python train.py --d_model=256 --vocab_size=8192 --bias="none" --schedule="wsd" --decay_fraction=0.535
Each number is 128 + 24 x the weight over its row's rms, rounded and kept within 0 to 255. Layers, rows and columns count from 0. The size above them is the row's rms in percent of the matrix's.

# layer 6 MLP down (transposed), 768x256, rms 0.0764, rows 366-374, columns 128-255
size [105  87  99  93  96  98  95 102 103]
[[138 137 159 144  98 136 126 105 128  88 183 130 158 164 139 119 120  99 121  87 101 143 134 130 145 112 117 142 132 135 117 147 137 168 154 146 177 141 123  85 151  84 123 136 132 114 142 115 128 113 124 132 132 130 110 116 159 163 100 119 141 112 113 123  84 144 119 110 140 143 127 154 111 147 119  95 126 165 134 128 140 116  50  97 102 107 126 172 149 160 176 104 128 101 142 163 148  93 121 156 122 152  84 107 142 139 167  70 154 118 119 125 108 150 113 146  96 145 146 109 146 104 124 130 151 136 106 124]
 [111 155 181 115 128  78  97 177 121 144 140 131 158 104 156 136 129 120 140 110 119 130  70 138 138  60 168 141 138 140 127 138 139  92 143 115 148 146  91 126 128 120 126 143 107 106 137 158 109 133 112 142 122 160 146  90 133 139 113  84 138 108 120 139 118 108 132  97 117 107 133 153 128 131 144 163 168 114 125 111 112 139 143 113 150 143 175 153 136 165 114 125 125 144 144 134  85 130 108 111 113 127 102  81 146 177 128  93 109 106 126 125 108 123 125 131 129 144 112 126 146 100 101 139 117 168 142 126]
 [121 105 113 140 129 109 149 127 110 124 129 112 120 107 118 158 124 121 175 161 111 117 113 115 150 148 137 130 108 138  95 101 174 124 132  97 129 119 133 164  92  95 160  95 113 146 134 110 136 108 103 118 112 108 117  88 131 175 132 161 158  92 119 117 120  80 107 127 104 112 118 145 135 138 168 133 164 121 126 103 110 157 142 131 144 126 128  99 114 110 139 102 116 106 139  79 155 201 126 142 111 134 111 108 104 143 134 148 174 129 100 156 156 109 125 159 154 122 117 118 131 125 124 150  82 167 111 138]
 [120 146 158  84 113 200 109 160 131 151 113 118 179 121 102 184 156 109 157 131  95 101 180 165 132 114 136 114  89 111  88 146 105  80 104 123 133 120 171 114 120 111 113 133 146 130 129 123  84 115 125 126 131 129  77 147 119 145 139 133 146  93 124 161 158  99  96 127  97 136 120  98 103 119 137 101 120 117 149 129  68 119 130 126 158 117 106  84 135  94 157  98 168 121 113 141 114 144 134 150 109 135 135 116 140 143 135 122 135 120 101 134 151 118 132 141 158 159 153 135 115 169  93 121 125  81 137 131]
 [ 87 126 153 149 138 164 120 181 142  76 161 106 153 114 175 132 119  65 146 167  99 112  99 116 177  94 130 128 106 118 128 120 123 137 135 101 141 123 138 148 146 146 122 131 157 123 124 142  95 135 121  88 184 150 145 134 144 104 144 138 160 142 120 141 131 116 144 128  96 149 138 145 110 138 101 109 139 162 103 133 114 100 129 154 143 109 143 131 131 122 133 131 128 150 144 104 136 131 116 118 163 150  95 123 124 100 100 113 119 109 103 111 144 117 134 122 151 109 116 140 170  98  92 148 111 135 150 146]
 [134 128 154 133 137 175 155 109 141 107  98  95 145 136 126 136 191 109 112 147 156 162 117 152 158 130 171  88  90 132 118  96 107 158 127 152 122 113  97 122 113 117 163 130 125 162 165 121  82 119 158 196 180  85 158 140  97 124 133 132 136 111 105 118 118 138 160 140 109  78 124 121 131 135 118 181 144 121 138 116 101 151 133 140 133 146 139 130 141 122 118 137 136 135 124 132 118 127 134 155  89 119 143 130 147 154  91  87 144 101 103 110 131 120 137 131 121 146 172 129 119 143 165 118 107 116 114 174]
 [119 126 137 157 124 113 167 117 146 140 107 112 121 118 117 172 154  91 140  71 120 156 150 168 176 133 128 138 133 174 110 115 104 139 137 131 159 133 153 139 129 100 129 108  95 174 135 106 107 129 112 107 101 127 166 136 126 102 134 129 166 169  77 112 157  98 132  87 123 135  99 142  93 162 154 104  92 111 156 137 157  86 135 135 132 125 112 170 155 150 154 134 115 101 136 112 136 149 162 144 141 119 155 103 156 124 100 110 131  92 127 134  98 108 154  67 141 150 117 120 140 111 121 134 102 132 136 151]
 [117 138 148 103 163 106 114 133  83 117  62 132 116 132 112 147 135 119 153 150 164 111 120 135 156 112 132 103 132 176 113  63 147  95 110 127 163 101 178 147 146 152 166 137 130 106 114 125 141 163 162 114 110 131 101 106 116 158 110 127 137 144 101 126 121 154 102 147 130 146  96 165 127 131  85  96 140 131 135 127 125 114 108 150 150 159 103 121 144 136 144 165 131 161  71 127 184 130 116 122 108  97 143 135 119 119 143  81 108 116 142 136 114 136 124 126 136 117 124 110  69 154 145  94 112 119 114 152]
 [139 123 144 151 134 133  97 139 129 130 122 153 137 151 141 108 127 140 172 100 130 114 156 116 167 143 161 107  88 137 124 133 132 143  94 168 125 165 131 127 169  88  75 116 141 119 110  99 138 135 146 107 152  83 106 120 132 125  93 147 138 133 114 128 143 119 110 142 140 106 143 139 157 128 129 132 113 144 126 125 148 123 120 154 113 112 103 134 151 160 125 151  69  50 122 101 110 161 129 178 121 157 151  84 143 106 111 146 141 139 108 161  96 127 164 112 145 115 128 111  91 157 121  83 139 162 101 148]]
# layer 6 MLP gate, 768x256, rms 0.0843, rows 367-374, columns 128-255
size [ 81  95  87  93  94 109 104 111]
[[118 149 143 132 140 103 127 166 154 163 119 114 119 149 125 153 126 144 151 129  86 136 161 145 164 131 119 157 100 126 150 117 110 101 107 138 142 138 110 155  92 134 157 150 119 119  97 146 107 169 143 117  98 130  95 100 173 144 107 129 112 128 161 132 121 103 111 111 113 158 166 139 136 130  97 138 130 118 132 143 133 109 132 123 124 107 137 119 112 125 142 133 160 145 119 163 150 135  85 108 119 167  91 111 122 116 122 108 117 152 121 135 134 178 161 100 147 132 156 114 119 102  96 151 120 136 111 134]
 [112 155 155 123  98 133  84 140 171 144 125 124 159 121 119 123 150 105  63 127 141 120 145 116  83 161 159 156 135 152 138 114 113 141 135 133 114 169 158 118 179 107 126 141 164 131  96 110 136 126 151 113 131  87 141 126 135 150 152 106 111 160 126 139  86 109 114 150 107 132 130 147 156 150 134 135 126 125 125 129 123 103 112 150  80 134 144 108 106 117 127 155  92  80 162 168  94 126 128  78 148 113 135 124 110 154  86 135 150 110 141 112 128  66 133 146  83 106 145 143 121 113 159 129 103 114 139  89]
 [130  86 141 125 113 103 160  87 119 164 133 131 122 146 172 143 149 135 152 152 113 169 140 101 129 164  98 154 185 121 148 121 143 102 142 125 133 144 152 141 148 142 150 169 137 119 159 147 135 157 137 160 136 102 164 149 157 123 188 128 134 123 142 128 130 116 154 129 121 150 151 166 192 134 135 131 106 104 146 140 181 154 138 155  92 141 170 182 108 116 168  97 127 121 158  95 115  87  94  98 144 131 164 126 154 137 124 150 105 159  85 154 118 132 115 128 133  81 130 148 134 102 159 160 119 142 106 143]
 [114  92  91  98  78 136 127 110 157 132 125 146  85 108 135 139 122 122 113  99 129 142 199 156 107 132 102 135  87 144 162 124 111 100 122 149 140 116 117  98 130 112 182 134 105 112 176 134 140 114 133 116 102 107 110 113 108 127 141 136 106 124 126 158 137 114 126 177 168  86 128 147 145 130 116 165 144 113 114  94 106 111 108 125 168 158 119 178 137 143 151 159  96 125 146 131 141 134 119 103 101  68 108 122 115 157 138 137 151 111 127 129 132 120 182 152 137 136 104 128 120 114 135  94 132 133 132  84]
 [130 118 105 141 142 122 130 162 120 152 142 126 107 139 134 204  88 133 140 137 130 136 137 108 118 122 153 155 138 117 165 111 130 113 124 132 132 147  88 123  94 122  93  92 138 101 104 109 110 101 132  87 131 152 167 104 122 120 123 149 135 128 138  99  93 105 104 140 129 159 113 134 153 119 121 112 119 148 126 104 111 142  92 158  91  98 151 118 125 124 123 118 125 121 101 121 154 140 102  88 155 138 138 144  92 113 148 160 110 137 107 117 140 138 109 102 111 101 104 121  76 131 158 130 155 156 128 160]
 [103 132 127 171 108 161 105 105 150 164 173 127 124 103 126 137 121 126 167 111 116 113 113 107 172 122 110 139 111 102 139 162 102 121 113 125 140 122 124 135 116 171 120 123  92 117 115 176 136 153 153 152 137 141 121 132 160 113 163 170 110 161 126 138  96 124 103 150 128 150 113 125 141 133 121  86 118 173 101  97 120 166  98 110 132  99 126 116 121 157 126 110 137 123 150 181 114 126 103 113 125  84 123 123 119 150 151 102  90 150 109 124 153 134 136 158 156  97 128 139 127 167 133 122 171 108 144 137]
 [104 157 123 136 124 142 117  79 112  79  94 122  89 138 119 140 128  81  93 110 140 149 105 112 118 157 115 135 144 107 101 163 101 147 116 118  75 139 124 103 148 151 162  97 127 122 189 118 153 104 149 164 148 133 128 167 128 112 174 156 113 155 122  81 124  87 139  96 130 152 147 117 160 107 116  99 143 114 128 122 162 149 119 102 113 146 130 120 111 135  92 119 130  97 116 150 128  98 112 120 120 114  78 100  89 175 135 130 128 135 103 124 141  95 131 131 109 109 121 134 129 131 126 103 154 111 128 169]
 [116 140 113 131 123 157 114 139 141 157 146  68 178 131  94 123 153 152 145 134 143 111 101  89 132 108 153 130  64 130 150 116  81 115 103 134 117 141 133  99 103  85 151 147 126 172 124 151 175 120  99 183 114  97 120  97 156  89 132 122 122 134 167 126 123  69  99 132 106 148 124 119 147 136 117  93 147  99 146 129 114 112 146  77 111 160 140 121  65 121 137 110 149 111 145 129  99 158 120 138 128 178 144 135  98 126 146 109 124 155 126 176 126 116 132 113 118 114 134 120 123 142 115 129 113 123 123 114]]
# layer 6 MLP up, 768x256, rms 0.0793, rows 367-374, columns 128-255
size [ 88 100  92  96  98 101 102 102]
[[ 95 108 138 120 126 126 155 111 160 105 112 116 125 107 109 103 109 107  81 148 123  81 123 127 113 149 122 107 118  93 120 114 122 174 120 130 129 124 114 105  57 120 118 114 191 153 115 157 124 118 105 148 106  84 122 152 122 104 126 141 138 142 147 106 117  66 134 137 133 146 152 124 139 106 110  72 106 137 131 127 139 134  97 142 141 123 124 124 120  90 120 146 171  84 154 132 117 141  70 105 115 164 138 144 127  71 109 153 171 128 120 148 155 159 146 116 162 138 106 137 107 145 148 144 152 117 132 150]
 [136 147 169 126 152 136 107 114  65 106  99 158 103 120 116  86 123 105 137 109 123 134 141 146 159 144 107 149 130 137 135 144 131 114 118 137 146 136 111 159 113  88 115  83 132 146 114 107 136 117 118 163 121 131 102 151 155 151 129 115 123 122 143 146 136 152 171  98 135 136 109 103 158 117 112 102 121 149  93 146 121 119  99 100 149 132  98 119  93  86 127 139 124 129 114  65  98 128 178  91  93  99 135 167 134 177 120  98 121 151 129 127 125 158  86 142 135 166 121 157 100 153 127 126 100  92 149 106]
 [133 127 126 129 135 126 141 104 151  92 140 154 179 122 165 114 153 120 105 149 142 119 105 120 136 116 113  98 139 136 187 130 134 169 124 114 114 118 152 157 145 143 163 105 157 148 108 140 120 146 156 120 133 122 174 147 102  99 104 118 143 151  92 141 112 136 113 132 118 167 179 170 127  91  68 122  89 160 131 123 154 180 174 119 104 150 110 132 168 107 138 106  75 111 129  79 161 114 100 124 151 145 144 125 110 172 121 103 151 134 169 123  88  93 100 129 109 135 141 116 180  98 126 154 136 150  92 121]
 [118  90 152 164 154 118 103 138 104 137 111 151  95 153 130 142  96 103 146 132  99 165 126 141 129 148 130 127 111 101 141 116  95 130 158  95 163 123 147 167 134 106 189 110 115 146 154 164 113 108 122 107 145 158 116 130 146 131 134 107 152 139 143 107 157  79 124 154  99 121 158 166 114 116 153 145 117 135 108 117 129 141 136 145 170  46 144 115 165 126 137 129 132  83 118 107 134 121 166 107 103 132 133 152 116  88  92  95 100 133 120 102 108 114 166 143 126 125 123 122  78 106 131 151 118 125 197 178]
 [137 138 132 121 115 109 116 152 150 161  97 115 137 139  74 132 119 112  74 130 124  97 114 107 131 108  95  95 134 101 127 133 135 117 108  62 119 102 122 108 151 128 119 118 108 125 118 141 122 151 127 144 144 111 135 141 172 122 132 149 127 128 145 108  89 104 132 132 123 138 139  82  99 124 114 108 112 151 161 118 163 175 107 132 145  96 117 158 161  52 160 143 123 136 110 159 143 135 130  98 134 126 118  82 114 128 130  92  60 170 148 136 129  74 164 150  98 137 120 133 160 126 129 133 157 107 161 137]
 [122 144 127 117 136 150 101 107 141 188 105 142 150 117 170 150  96 127 167 161  92  89 117 104 140 128 153  90 153 145 109 122 131 100 103  83 120 130 126 148 126 145 133  95 148 109 156 118 101  93 126 141 139 117 115 144 131 130 141 109  48 113 112 124 122 111  80  97 105 105 149 139  86 135 113 103 150 113 115 118 137 147 142 152 119 101 114 159 130 148  96 144  98 139 173 121  94 165 104  63 144 171 123 137 106  81 114 147  65 126 131 171 126 133 127 102 150 107 118 115 118 115  83 115 141 185 133 117]
 [120 116 158 112 128 151 124 127 133 100  96  91 111 156 117 110  98  99 131 147 119  99 112 109  89  65 110 132 112 151  91  95  84  36 105 118 114 149 118 117 124 119 112 158 109 143 166  97 102  96 151 121 107 156 145 138 149 145 152 126 129 169 148 126 140 134 142 116 137 118 149 155 160 134 158  69 138 164 101 153 124 118 158 129 122 120 124  85  80 113 103 117 142  98 136 110 100 146 107 126 166 142  79  89 123 126 128 131 123  95  83 179 138  75 128 141 119  82 118 138  98 132 123 168 142 160 145 157]
 [ 80 101 164 148 139  94 125 158 148 142 138 153 141 137 145 129 105 143 149 115 139 106 187 143 127 193  93 111 110 139 150 107 162 133 139  94 119 138 144 108 102 123 142 110 123 107 109 153  96 121  75 143 130 130 141 111 106 129 150  99 176 184 142 126 120 152  83 127 115 112  93  95  96  96 109 169 110 200 150 163 107 147 173 138 128 114 108 113 182 168 128 135 139 121 158 109 134 174 123 100 128 167 131  96 128 110 147 109 126 133  90 108 100 184  71 136 107 110 108 111  72 123 118 139 142 142 141 151]]